Each number is 128 + 24 x the weight over its row's rms, rounded and kept within 0 to 255. Layers, rows and columns count from 0. The size above them is the row's rms in percent of the matrix's.

# layer 6 attention output (transposed), 256x256, rms 0.0411, rows 229-255, columns 32-63
size [102  94 106 104  95  95 104  94  98 111  94  92  97  97 102  92  92 100 100 102  90 100 101  98  94 100  97]
[[104 113 134 156 129 145 104 118 116 152 135 149 122  88 100 143  98 118 109 133 117 128 134 159 121 116 143 104 124 129 162  92]
 [150 149 157 128 124 128 133 107 149 118 120 159 116 112 123 122 108 115 141 135 108 131 139 113  93  99 132 143 151 128 140 166]
 [143 129 114  96 132 149 107 182  75 131 145 117 141 142 177 124 138  95 125 150 143 173 151 125  66 106 113 152  48 148 116 116]
 [104  83 167 153 133  76 143  91 136 131  88 120 126 115 117 130 143 126 146  86 169 147 100 176 109 122 124  66 140 131  50 110]
 [130 139 121 160  72 154 155  99 128 151 152 127 126  62 133 138 103 123 119 113 149 141 150 141 138 126 142 122  73 137 139  98]
 [116 106 125 167 129 150 106 112  90 164 150 120 146 126  94 156 115 119 152 144 109 139 128 123 134 113 110  94  94 155 119  88]
 [ 87 151 106 135 133 156 128 110 133 100 103 194 164 104 133 115 170 116 153 101 145 113 126 122 120 109 128  93 125 155 149 114]
 [130 125 152 118 121  98 170 112 146 170 140 140 150 112 103 161 178  98 138 125  71 126 102 144 120 150 143 107 105 159 107  86]
 [128 121 141 117 131 152 145 161 154 133 127 130 123 126 109 159 128 121 121 135 169 127  68 137 139 106 150 144 145 178 142 123]
 [127 123 100 117 129 147 162 141 153 129 166 145 133 160 115 104 101 137  96 128 108 127 109 142 120 163 119 107 150 145 137 126]
 [131 124 141 117 102 138  98  87 171 161 118 144 101 127 118 146  85 127 108 163 132 104 119 115 108 102 130 156  88 150 130 147]
 [158  92 115 114 101 110 152  58 140 117  92  90 155 157 127 123  87  77 142 136  85 141 117 110 152 139 113 102 149 145 125 113]
 [146 107 142 163 162 112 128 116 131 161 139 142 130  99  84 110 113 148 122 133 171 129  94 122 118 148 148 135 126  94 149 156]
 [119 124 156 133 143 109 141 141 179 115  76 107 116 125 127  96 167 118 134  88 130 145  93 111 137 144 108 156 140 121 124 171]
 [106 138  90 105  91 170 162 106 124 155 106 119 144 140 119 171 133 110 127 131 162 112 102  90 131 124 131 134 181 117 124 147]
 [145 168 131 126 128 156  99 109 123 130 103 141 131 120 179 143 114 125 125 128 121 133 104 108 121 125 125  93 152 126 153 149]
 [128 120 122 153 121 157 148 151  51 114 115  83 156  75  97 146 149 109 139 121  85 144 184 136 143 139 142 131 108 128 134 146]
 [127 106 138 143  90 130  92 134 157 115 150 102 132 126 133 130 121 149 115 116 154 162 131 178 141 141  97 138 113 112 160 161]
 [142 186 105 154 112 100 152 114 104 143  93 144 134 145 125 135 132 121 114 128 128 137 120  92 110  94 113 135 112 153 124 184]
 [142 126 129 171 142 135 117 122 115 119 140  98 145 167 130 119 185 127 100  84 122 147 130 133 132  93 151 146 132 120 160 124]
 [111  90 145 174 108 123 113  73 132 104 118 143 128 162 109 137 171 143 123 140 139  92 128 134 156 150 155 130 157  99 153 128]
 [105 138 149 140 166 143 110 138  77 159 164 134 146 133 134  96  95 138 177  98 135 101 160 137 104 130 149 134 167 129 165 104]
 [132 166 130 121 108  99 126 123 124 153 112 116 123 139 129 118  89 155 121 172 181 111 122 149 151 115  88 128 109 133 187 147]
 [115 114 179 154 130 120  89 163 150 114  82 132 128 139  92 164 119 127 150 122 136 126  92 112 107 149 135 118 160 172 120 116]
 [161 132 112 153 110 117 130 130 130 137 118 143 129 117 119 108 116 101 102 110  90 102 114 127 156 124 112 136  93 130 119 133]
 [ 76  99 146 113 113 143 123 154 156 124 100 129 102 112 158 127 113 151 118 148 158 147 100 128 121 122  97 125 102 149  96 122]
 [ 72 122  90 127 137 135  95 114 125 107 137 137  94  94 135 140 101 121 148  97 114 109 135 156 101 119  99 105 127 122 109 107]]
# layer 6 attention value, 256x256, rms 0.0332, rows 230-255, columns 32-63
size [ 92 108 105  98  98 110  96  98 116  98  94 101  99 103  89  94  96 108 101  95 101 109  96  96 102 101]
[[150 165 104 134 135 106 144 111 173 126  89 120 124 147 110 155  92  86 125 163  93 114 103 149 124 111 127 106 109 123  88 147]
 [146 103 122 122 130 139 121  89 146 158 105 153 147 140 128 144 104  81 167 107 138 149 134 110  96 166 109 138 127  91 117 165]
 [115  99 178 118 130 165 107  96 152 170 135 117 148  76 177 134  94 110 138 143 134 149 121 134 124 159 153 156 110  93 135 146]
 [132 112 146 159  59 153 106 135 160 155 129 177 127  94 113 133 159 126 148  88 170 119 124 142 152 128 120 103  84 124 121 130]
 [130 108 151 123 127 142 114 162 110 151 100 117 113 169  78 121  77 123 141 119 110 103 128 151 137 144 110 141  87 141 115 105]
 [124 118 120 132 139 118 136 117 111 150 111 118 150 144  98 129 128 166 118 105 125 150 103 123 112 162 124 176 118 149 143 139]
 [145 107  83 114 112 123 179 122  99 144 163 166 112 104 102 121 113 157 114 138 104 112 133 106 140 137 153 123  98 131 113 125]
 [149 127 100 146 146 134 171 148 154 102 129 147 140 152 152 141 147 126 114 131 139 109  89 117 154 120 113 145 136 130 103 127]
 [151 116  72 119 170  96 134 114 131 115 114  97 127 143 106 155 147 138 167 106 128  84 122 130 117 143  70 115 136 139 139  66]
 [106  94 149 127 109 113 150 110 150 152 113 104 132 160 140 105 138 106 153 123 115 124 115 135 169 134 164 159 133 136 140 127]
 [110  74 102 130 124 126 140 159 136 126  89  99  95 137 132 138  82 149 103 112 107 152 150 110  81 115 128 149 136  97 125 149]
 [ 94  94 131 113  83 131 168 128 134 123 160 145 138 116 108 131 156 188 143  74 128  97 107 150 113  98 132 117 111 133 110 112]
 [125 167 122 117 139 119 149 107 136 201 101 116  92 121 141 155 114 120  95  76 119 118 124  89 120 148 172 124 161 144 146 101]
 [170 139 146 102 123 131 181  90 111 126  96 119 148 128 131 146 142 152 137 136 168 104 117  82 103 146 128 141 140 160  87 103]
 [144  86 141 127 140 140 125 115 154 135 128 141 125 167 135 129 122 130 156 132 124 146  94 174 115 155 150 112 136 151 146 121]
 [ 87 161 142 108 100 138  90 136 100 102 101 151 165 136 141 102 125  88 179 133 122  85 159  96 143 167 150  93 142 112 142 138]
 [148 155 139 198 122 150 100 143 134 121 133 141 125 146 156 148 177 117 147 130 144 107 133 120  96 132 139 126 140 139 162 128]
 [166 104 105 114 124 120 117  91  98 136 128  98  95  99 112 122 161 116 127 170 184 131 106 146  80  98 110 106 108 122 141 154]
 [130 141 160 109 156 149 114 122 104 125 109  82 123 153 117 163 147 118 162 104 159 109 126 123 133 122 122 139 113 140 121 112]
 [128 135 157 103 124 103 126 142 136 125 112 111 170 153 121 119 155 120  96  74 141 102 144 104 113  91 132  93 134 155 141 104]
 [117 148 153 130 137 149  70  99 109 102 107 132 159 107 107 132 113 125 156 152 144  78 184 148 117 120 136  98 141 186 131 107]
 [113 129 109 101 119 158  98 110 147 115 112 127 112 101 141 115 132 133 131 157 153 105 163  92  91 127 124 122 188  80 142  70]
 [110 110 150 121  97 149 112 117 128 135 114 105 148 137 140 161 118 146 142 132 129  95  79 165 147 140 130 135 164 131 168  94]
 [109 149 130 142 109 170 115  96 150 152 146 113 155 174 106  82 156 165 107 168 172 104 129 134 167 134  90 146 132  74 158 139]
 [136  98 155 129  71 125 130 121 142 170 124 104  78  83 149 120 109 116 144 118  88 119 123  69 147 136 105 124 116 134  89 122]
 [ 92 169 123  71 119  77 127 132 148 139 122  76 103 151 114 115 146 114 111 172 133 126 123 119  84 164  97 126 135 166 142 134]]
# layer 6 MLP up, 768x256, rms 0.0474, rows 0-73, columns 32-63
size [ 92  99 100 100 108  93  97  92 100  95 108  90 107 104 113  96  94 102 104 112 105  95  93  95 101  92  93 101  94  96  98  93  89 102  96 105 104  98 103  91 100 106 103  98  99 104  90  97  95  99 100 102  93  79 117  95  93  97  98 103  93 100  94  93  92 103  99 104 101 105 106 108  94  86]
[[118 126 125  73 139 125 141 139 148 130 127 130  89 131 164 134 147 164 139  64 160 149 150 139 175  70 178 139 107 150 108  53]
 [163 134 140 146 163 104 129 128 127  89 145 136 127 142 138 126 123 110 154 139 147 189  64 135 138  84 140 102 130 126 122  76]
 [ 92 126 105 102 141 125  76 177  92  97 109  95  98 128 118 141 126 137  89 104 125 128 144 143 116 153 114 132 152 128 108 170]
 [ 89 121 135 118  99 105  98 137 154 131 102 126 136 135 162 133 152 111  93 151 124 154 140 109 154 137 120 117 106 151 145  95]
 [ 80 147 103 147 118 101 134 172 137 138 129 123  75 137 138 143 165 150 145 126 115 127 167 100 132 122 116 138 126 164 129 137]
 [126 127 139 137  92 129 124  67 158 115 134 142 147 150 127 105 146 151 126 129 135  97 180 141 122 148 120 101 113 101 111 107]
 [104 153 118 155  77 103 174 149 129 134 134 158  99 109 107 126  98 135  72 116 123 168 100 130 120 141 108 105 156  92 119 144]
 [162 160 173 113  87 153 112 138 110 122 115 112 159 169 132 113 136 115  93 103 153 113 123 162 122 137 116 148 123 169 123  87]
 [109 148 127 164 127 116 132 144 105 120 121 156 116 148 152 139 142  71 128 110 141 161 154 130 113  93 165 151 105 111 101 119]
 [185 107 135 158 149 208  55 121 152 120  82 136 148 182 153 110 116 130 135 150 142 182 102 137 118 157 133 155 100 144 159 137]
 [122 132 119 118 150  78 132  98 124 132 126 132 139 148 133 133 139 146 140  79  86 131 109 112 158 102 143 184 170 133 116 109]
 [113 135 135 133 148 119 123 147 157 127 188  95 119 125 149 132 132 159 132 117 145 145 119 127 160 114 110 128 141 103 139 142]
 [ 91 132 171 138 107 104 163 102 170 125 150 139 104  99 151 104 126 111 153 122 128  95 160 117 128 134  84 133 162 115  88 130]
 [152 177 145 101 126 144 140 153 160 143 131 139 176 147 140 149 146 138 144 101 157 115 183  97 115 117 112 156 132 154 108 113]
 [ 91 147 179 141 163 136 138 106 130 126  65 126 140 176  95 143 156 119 118 110 141 109 115 153 134 127 145 135 154 120 127 150]
 [169 102 141 136 112  99 122  89  89 121 104 128 127 128 113 122  84 122 101 108 142 140 116 108 172 160 159 115 136 126 117 130]
 [172 121 183 107 138 144 120 128 170 144 137 127 103 127 129 132 123 123 145  72 141 149 140 141 159 151 108 133 140 146 113 152]
 [147 191 141 147 111 141 173 162 123 110 101 156  96 155 139 140 128  94 114 111 112 138  96 136 152 101 104 120 132 143  77 127]
 [124 112 111  65 126 113 133 152 144 142 191 103 123 112 128 162 139 137 138 113 122 118  85 127 116  96 100  95 113 129 122  67]
 [117 131 155 178  93 166 112 154 115 147 115  78 127  95  94 137 104 122 141 152 133 143 124 113 142 118 125 149 105 141 142  76]
 [138 121 138 151 123 105 108 125 149 128 157 170 116 132  94 140  93 105 160 105 136 148 174 142 161 150 153 167 144 130 131 143]
 [144 107 160 178 102 113 120 133 119  99 128 145 100 105 142 116 172 130  91 115 143 109 148 128 122 126  77 144 127 136 105 152]
 [ 63 102 116 154 155  96 116 147 162 103  97 108  68 139 117 109 176  95 119 125 131 101 107 129  98 111 174  93 121 164  91 105]
 [123 136  92 127 129 164 116 103 187 139 111 147  86  89 126 114 131 139 153 127 110 141 125 129 125  97  65 139 129 137 113 124]
 [126 127 131 147 135 150 141 132 107 115 114 114  84  80 131 119 178 121 134 156 151 134  92 121 105 101 125 134 137 157 148  59]
 [180 128 159 159 105 175  76 128 178 114 136 125 101 136 152 129 178 165 145 107 102 145 119 117 177 151 150 101 134 139 160  82]
 [142  99  97 175 152 172 124 129 169 142 125 132  96 137 137  94 134 148 128 173 141 120 147 127 152 134 145 122 109 108 134 150]
 [142 138 122  97 123 127  87 113 149 122 107 120 184  98  93 139 121 115 166  84 143 141 124 120 114 116 112 138 134 122 107 126]
 [159  99 151 203  67 150 121 120 157 110  91 151 152 150 119 141 103 118 131 142 116 155 120 162 151 119 123 106 121 138 127 174]
 [140 109 151 129 127 140 147  77 110 114 102 103 132 148 107 126 132 110 149 133 109 141 136  90 109 108 124 129 138 179 136 173]
 [150 111 102 125 162 107 123 120 124 121 127 106 115  94 143 146 123 169  99  87 140 143 117 115 143 101  91 102 141 112 137 103]
 [103 129 114 170 125 107 116 111 150 161 133 148 119  97 152 113 131 132 176  84 128 107 126 126 135 117 144 114 121 119 145 122]
 [121 146 143 111 119 133 125 150 173 107 123  88 104 118 188 164 159 122 105 157 109 122 120 106 148 122 137 101 100  95 159 125]
 [141 132  93 114 140 142 128 110 143 146 129 117 105 118  98  94 148 120  94  87 134 152 146  84 128 115 109 114 140  77 116 141]
 [173 117 150  90 125 158 122 123  99 100 153 100  86 156  80 155 167  97 143 180 101 109 115 121 179 102 101 134 155 118 123  98]
 [129 123 137 108 138  69  48 114 149 139 134 145 125 111 112 170 114 102 183 152 137 132 119 121 166 108 142  93  64 164 126 142]
 [119 111 116 178 116 105 123 109 116 116  81 153 120 100 123 117 168 126 132 110 134 126  65 153 153 146 118 173  95 157 135 143]
 [139 138 159 153 105 134 109 113 100  98 171 108 141 128  95 113  96 131 139 136 171 102 121 108  97  90 110  82  91 145  82 122]
 [148 144 126 104 114 134 143  90 117  93 115 144  56 114 115 101 162 115 165 123 144 151 109 122 145 119 134 150 132 125  85 156]
 [132 121 133 121 145 101 118 140 138 138 114  93 112 111 151 129 168 137 127 117 128  96 140 107  82 104 133  96 106 151 131 158]
 [125 112 165  91 115 113 114 142 176 151 114 173 130 129  94 146  99 129 178 102 148 132 166 123 152 133 131 164 148 130  95 122]
 [150  79 153 128 116 148 137 144 103 122 140 105 118 180 135 121 121 145 123  95 126 108 116 154 141  94 116 150 129 147 170  82]
 [118 166 138 165 149 172 117 116 130  89 135  91 133 174 104 151 164 134 101  97  74 132 134 169 116 144 132 107 142 143 118 116]
 [ 90 118 123 152 166 128  83 148 150 137 136 154 122 130 179 116 145 128 151 122  89 146 132 111 125  82  81 107  82  99 163 109]
 [110 112 154 144 136 118 164  98 162 137 142 106 129 118 107 105 128 121 100 118 116 123  91  83  88 132 101 134  97 104  92 147]
 [140 127 124 116 163 175 126 104 147 132 154 134 149 138 141 127 118 112 129  87 136 117 107  87 120 131 138 140 137 130 155 144]
 [135 117 113 129 185 117 129 131 172 106 100 116 127  44 126 124 139 116 147 116 138 150  95 131 128 171 121 141 130 109 151 135]
 [103  82  90 121  88 157 108 115 146 127 132 129 131 108 114 161 133 136 117 135 158 124 118 139 148 142 170 163 126 128  96 150]
 [184 138  87 131 126 155 117 104 135 151 125 147  78 162 143 114 117 119 105 127  86 162 124 137 141 107 156  99 114  92 111 145]
 [170 167 124 163 111  94  96  82 165 128 161 126 141 118 142 160 111 175 115 138 123 153 111 151 161 108  96 165 156  97  95  85]
 [133 118 107 179 115 120 118 169 106 124  87 102 158 174 130 120 135 118 119 138 135 155 107 141 105 171 137 138  98 164 134 150]
 [109 140 127 123 126 156 116 149 135 113 148 159 112 148 135 119  88 117 104 134 144 175 130 137 145 132 135  68 145 106 129 110]
 [ 94 110 108 137 127 163 114 158 134 137 134 119  92 152 115 112 105 155 163 130 135  91 128 113 150  84 125 102 130 136 138 128]
 [120 158 158 186 177 126 153 151 124 146  93 106 124 122 134  99 106 128 144 110 159 121 146 146 123 107 161 126 141 165 128 135]
 [115 131 134 129 133 112 138  80 123  94  90 113 127 108 149 142  88 118 120  80 158 131 108 132 104 145 133 127 107 110 161 106]
 [113 137 118 114 102 167 114 107 155 115 143 169 130 131 158 106 168 172 107 111 116 123 151 132 118 116 122 103  87 153 128  96]
 [128 144 179 119 122 139  98 162 113 103 139 117 135 100 113 138 123 144 168 126 107 142 165 146 185 153 101  91 108 151 139  96]
 [136 119 123 119 112 138  86 132 143  94 110 105 161 137 140 135 122 196 114 131 141 143 125  92 133 190 140 112 107 117  96 130]
 [125 130  84 170 116 130 124 107 117 157 107 113 163 150  72 139 127 145 152 150 106 136 129 136 121 131 112 133 128 128 111  99]
 [ 88 120 156 150  79 120 115 144 113 150 130  88 127 134 134 106 146 136  70 141  72 131 125 111 136 167 129 137 157  98 125 111]
 [101 131 134 166 109 133 152 194 143 135 162 154  89 147  88 117 161 111 125 136 130 135 113 137 126 135 169 160  99 128 179 161]
 [107 112 141 103 129  95 174 119 151 157 127 109 104 113 106 185 115 134 105 150  80 169 157 103 141  95 142 106 145 126 129 142]
 [118 103 123 119 105 118  70 129 167 143 110 108 159 139 136 171 140 147  95 118 172 119  77 153 135 116 147 120 135 111 147 133]
 [164 128 137  88 157  98 172  99 145 146 147 144 123 108 133  93 102 142 100 135 100 141 128 116 143 184 108 158 110 125 111 162]
 [101 153 149 168 118 112 151 119 123 150 140 117 116 119 131 156 128 132 119 129 152 151 150 156 126 119 150 108 113 104 127 156]
 [140 103 126 138 117 138 102 140 121 145 127  86 136 150 117 104 128 150 106 114 156 103 114  97 166 152 144 149 109 121  74 130]
 [ 93 121 116  98 146 159 142 173 132  76 122 136 125 133 110  86  99 154  94 146  97 115 123 147 142 148 133 158 100  95 137 142]
 [117 151 151 141 123  92 122 109 160 110 158  92 119 166 133 172  99 130  88 128 135 153 107 133 153 128 162 125  93 102 114 139]
 [144 101 138 129 142 139  84 123 124 156  84  93 143 132 135 128 110 134 129 146 173 143 148 143 123 176 125 118 145  74  91 104]
 [151 110 109 122  95 159 125 146 162 134 112 123 112 166 111 141 144 121 132 163 126  93 144  65 138 133  83 132 135 161 148 170]
 [167 151 108 123 138  93 172 144 163 101  85 126 122 122 143 108 113  74 128 141 114 105 154 120  80 127 115 169 120 112 139 131]
 [120 126 143 125 115 126 134 114 100 115 167 103 121 135 147 161 111 155 127 152 144 119 156 152 134 116 111 102 143 100 158 100]
 [109 120  99 103 145 143 134 102 114 116 122 110 157 105 110 120 176 116 161 100 143 170 134 138 126 117 130 117 112 114  87 113]
 [137 125  80 148 141 127  99 156 116 134 145 134  64 126 117 134 150 139 100 152  96 148 130 142 110 126  96 176 110 157 156 103]]
# layer 6 MLP down (transposed), 768x256, rms 0.0474, rows 0-72, columns 32-63
size [ 84  97  99  90 107  97  88  86  99  93 111  93 103  95 105  99  92 108 112 115 103 101  93  93  94  89  90 102 111  97 112  89  89 101  99  98 102  96 106  89 105 102 103 105 102 101  93 105  97  95  93 108  91  78 134  88  93  97  96 101  93  95  96  97  95 100  95  97  97 104 100 102  92]
[[180 102 121 127 158 117 155  87 175 124 155 132 125 134 146 136 116  95  99 144 117 134  98 146 139 108 125 138  91 132 144 113]
 [117 111 109 156  99 112 117 137 105 113 136 142 132 156 144 126  83 178 142 126 110 105 133 124 130 144 154 130 134 120 132 106]
 [128 112 119 110 139 121 113 187 127 104 110  98  89 181 130 141 107 109 105 111 107  87 142 112 136 118  99 126 151 114 122 149]
 [140  99 156 133 123  97 162 113 110 104 101 118 147 119  70 168 110  86 145 118 124  77 137 104  93 120 126 130 184 149 122 117]
 [110 159  99 154 109 167 164 109 128 124 138 108  97 106  91 141 110 133 168 119 100 120 146 113 130 181  88 117 136 151 145 118]
 [127 108 141 116 100 134 131 111 151 110 110 135 132 190  96 144 139 147 131 150 136 113 188  97 121 139 155 171 130 172 140 128]
 [108  84 115 153 115 172 113 154 102 113 128 122 132 105 120 106 102 153 159 145 130 140 119 118 168 122 140  65 124 157  95 162]
 [ 87  94  93 155 165  99 117 133 125 117 165 121 133 116 110 120 114 104 123 104 133 161  97 125 160 150 124 111 166  98 131 123]
 [ 91 109 127 109 132 133 117  87  90 120 150 150 151 152 150  92 155 129 147 152 138 137 117 110 148 136 102 116 102 133 104 100]
 [ 69 123 146 135 116 169 140 131 127 115 135 111 100  65 128 151  91 134 123 124 140 121 130 153 143 139  99 102 155 145 135  65]
 [138 135  84 138  91 118 151 148 125 174 139 129  85 158 112 102 122 154 112  73 137  84  94 118 185 121 133 140 140 125 147 132]
 [120  99 140 162 164 170 114 114 122 116 120 132 136 134 127 116  67 116 158 127 102  86 125 113 110 116 173  95 138 107  92 133]
 [ 86 103 179 197 119 148 137 120 156 132  70  90 103 175  91 142 176 153 121 118 116 113 112 138 112 124 115 145 147 115 172 116]
 [136 131  51 102 145 109 129 156 146 160 121 151 101 128 140 143 156 117 156 121 100 151 112 147 104 122 124 121 160 133 127 161]
 [150 122 134 127 117 113 147 113 138 160 121 156 114 125 143 125 134  92 120  91 127  88 135 136 138 119 123 151 113 105  98 101]
 [131 146 167 118 147 169 148 140 167 138 121 137 158 137  95 124 139 123 140 110 181  96 152  73 160 154 111 185 118 122  98 131]
 [ 60 100 109 149 169 151 139 117 118 130  74 110 132 168 110 132 110 123 120 152  77 123 132 117 136  99 130 157  89 161 120 149]
 [140 150 125  98 101  74 138 112 116 110 105 122 128 133 125 120 151 117 154 103 137  97 144 114 121 135 112 121 156 112 121  70]
 [110 117 104 107 163  92 156 157 141 132  95  97 113 126 135 127 112 137 143 104  95 133 134 101 116 133 104  98 111 136 207 101]
 [175 119  85 142 118  95  57 138 124 129 111 105 142 170 169 151 186  99 131 122  97 110  88  97 146 115 107 175 184  84 182 149]
 [147 138 170 130 154 129 103 153 138  59 140 125 130 162  69 112 133 163 105 173 109  80 133  88 119 114 112 155 132 140 159 132]
 [124 148 116 127 160 166 179  88 119  98 101 128 145 110 119 121  92 117 182 150 106 144 162 148 110 107 160 126 108 148 116 117]
 [103 124 113 143 118 152 121 120 141 136 162 143  99 106 159 152 149 126 153  92 127 139 121 177 124 120 150 149 120 136 143 130]
 [131 140 108 154 151 123  99 148 121 107 175 157 159 139 105 133  97 141 113  94  99 125 104  77  93 130 142 152 101 134 136 149]
 [126 142 155 123 114 102 106 142 128 123 133 154 103 139  89 120 140 131 116 139 104 100 138 105 125 145 144 107 111  89 133 144]
 [108 130 169 123 131 122 108 142  85 141 123  95 146 146 159 115  85 165 103 158 120 133 139 137 102 105 111 122 133 145 130 113]
 [105 157 158 139 123 116 139  95 128 165 107 100 159 110  97 128 121 136 129 136 128 105 138 111 116 133 100 144 138  90  96 105]
 [112 147 156 131 185 116 165 125 103 118 105 131 124 108 115 128 155 123 126 119 127 119 124 177  66 157 124 129 144 136 114 127]
 [104  84 130 121 117 117 140 118 110 133 124 130 134 139 156 143 126 150 158 147 137 153  92 140 134 106 119  91 130 112 176 135]
 [151 114 149  89 111  68 129 123 110 125 164 100 115 155 153 121 125 117  96 121 122 119 161 140 127 129 146 146 157 135  96 110]
 [162 115 142 111 103 118 127 141  51 114  72 104 148 160 149 155 126 168 127 151 151 129  99 155 148 100  95 142 113 126 159 124]
 [ 94 104 105 149 185  82 110 132 111 104 131 119 143 129 106 109 149 119 142 124 135 111 161 144 127 183 129 151 132 104 165 139]
 [142 137 133 128 125 104 119 113 115 162 144 113 117 163 120 151 114 111 148 128 115 142 141 125 118 149 129 110 124 121  73 123]
 [158 146 159 145 102  94 104  95  97 100 165 156 143  84 105 140 148 161 131 145  85 118 172 134 124  91 137 115 115 147 114 130]
 [116 142  92 124 143 155 143 122 132 128 124  92 127 141 100 139 103 129 161 137 156 127 160 135 104  97 110 125 131 134 131 161]
 [146 141  77 145 134 135 131 127  86 117 141 164  65 151 110 135 155 128 154  82 130 150 138 123 142 169 159 108 161 110 116  93]
 [181  83 112 127  88  99 143 114 106  89 133 114 178  86 139 137 136 132 133 108 132 123  99 134 122  93  95 175 163 107  95 116]
 [ 69 141 111 162 147 162 158 165 140 135 152 124 113 105 141 135 145 141 105 148 158 116 112 107 154 122 171 160 103 159  79 141]
 [105 145 151 135 144 123  55 138 105 145 162 106 121 133 114 117 148  90 144 125 115 103 155 128 109 105 106 150 133  86 124 148]
 [149 139 106 101 112 118 129 152 119 132  89 108 118 138 150 118 113 140  99  92 135 150 130 114 143 145 118 131 113  80 127 114]
 [147 121 157 141 133  90 136 131 157 108 121 162 175 167 103 131 139 145 119  92 114 109 139 136 148 162 100 138 143 105 121 115]
 [146 151 141 134  82 100 118 134 107 161  98 112  95 100 143 143  85 145 161 118 135 109 160 103 112 146 131 133  94 109  91 132]
 [129 144 194 125 155 103  82 117 117 156 116 114  66 100 110 106 169 121  92  60 112 119 162 116 147 103  92 147 144 162 123  97]
 [103 111 109 131 144 117 133 108 153 155 121 134 166 182 106 179 114 128 109 109  93 125 119 121 143 170 109 146 141  98 145 151]
 [152 153 124 117 104 160 108 113 120 126 117 131 110 141  95 104 133 139 131 100 119 111  67 124 120 129 103 126 112 147 165 100]
 [111 112 124 123 108 120 171  81 124 123 125 166 119 132 110 148 119 122 112 108 143 139  98 156 133 144 155 185 152 137 111 110]
 [148 129 142 139 117 147 158 103 130 156 149 158 157 143 109 169 157 136 117 151 123 146 131 164 109 142 117 149 112 127 120 136]
 [105 109  99 110 159 103 104 110 152 149 143 153 165 102  94 120 123 110 199 169 109 158 118 106 148  85 130  97 110  90 115 190]
 [159 155 130 122 142 150 110 127 108 132 161 106 148 126 111 152 121 168 160 150 116 173 117 112 125  93 132 101 172 127 180 139]
 [128 137 126 126 125 114 130 163  69 113 120 111 139 110  74 138 107 110 107 113 188 110 183 112 109 151  92 104 123 155 121 126]
 [138  79 111 118 122 139 127 162 166 157 133 104 128 126 121 138 130 140 143  98 120 138 119 128 135 118 153 152 119 152  92 151]
 [101 133 133 154 136 102 156 114 134 142 138 122 166  85 182 110 106 106 146 107 121 116 165 151  91 100 124 104 127 104 132 156]
 [105 161 136 113 126 107 150 130 135 111 136  83 134 137 105 126 125 152 121 134 116 128 135 146 152  90 104 144  94 130 145 103]
 [138 113 147 113 169 138 142 107 170  72 124 134 135 160 161 154 130 107 144 110 172 113  92 133  88 137 156 153  97 134 124 104]
 [102 174 161  87 131 110 136  47 119 113 151 137 116 134 111 112 116 101 111 133 146 131 133 146 109 189 131 133 149 135 120 117]
 [113 171 146 121 140  98 153 167 107 127 113 103 166 125 123  93 124 116 124  94 162 119 117 118 106 108 107 137 161 129 148 120]
 [141 177 138 139 126 130 148 146 140 121 113  92 116 158 132  83 121 133 155 171 139 123  72 101 117 131 138 100 142 155 165  77]
 [136 122 151 131 120 133 115 120 108 123 135 118  90 111 143 155 150 125 161 127 157  85 131 148 120 143 137 152 167 141 147 133]
 [156 126 138 117 164 160 118 116 119 125 120 155  89 125 147 144 108 121 182 138 152 111 110 191 107 142 116 107  91 120 120 146]
 [155 134 137  78 123 144 124 111 123 176 135 149 137 150 143 118 136 105 129 164 128 135 116 120 137 100 140 134 165 144 113  80]
 [129 138 116 143 120 142  97 133 133 137 126 127 151 114 112 134 114 160  79 134 109 122 152  97 124 117 126 132 164 125 125 127]
 [133 157 114 145 140 118 119 126 139 126 113 110  97 114 148 143 137 134 143 147 128 136 112 146 115 107 139 122 121  99 138 113]
 [119 125 175 125 129 121 130 128 105  99 130 141 147 123 153 125 167 129 105 107  87 103 117 146  92 117 100 108 100 136  91 123]
 [160 149 159  97 147 141  95 103 122 125 142 122 116 113 123 136 137 161  81 100 177 123  90 146 121 163  90 102 138 122 145 144]
 [124 129 107 154  96 115 122 118 141 115 129 136 176 145 139 126 114 129 178 133 165 144 124 133 130 105 138 176 118 150 116 139]
 [115 102 101 143  87 138 130 103 139 117 125 123 110 162  98 105 110 153 137  91 153 104 109  98 103 144 111 113 154 124 176 122]
 [143 100 102  83 141  86  99  93 135 124 151  96 142  82 101 124 134 148 117 178 170  79 136 128 116 103 148 139 154 115 128  91]
 [140 122 127 119 152 126 149 163 151 143 126 158 122 124 111 130 106  94 150 107 138 180 149  83 119 130 128 151 119 146 136 154]
 [133 107 135  95 115 108 178 134 133 147 134 157 129 101 157 154 146 147 133 130  88 146 116 143 135 121 123 173 109 127 166 147]
 [ 87 157 143 154 131 150 149  92 112 174 125 107 124  89 151 117 126 144 161 151 127 144 149 139 109 108 105  79 117 122  89 132]
 [127 135 161 120 119 110 102 131 126 169 185 117 175 121 120 120  87 151 140 152 101 102 144 173 142 108 165  91 108 129 142 132]
 [105 124 120  96 120 116 118 116 110 132 157 147 102 146 113  67 169 131 130 134 150 105 137 129 165 132 108 142 143 105 125 136]
 [127 158  92  92 100 113 148 123 163 117 157 111 155 109 148 173  75 120 165 104 115 121 129 202 118 132 131 122 131 133 140 113]]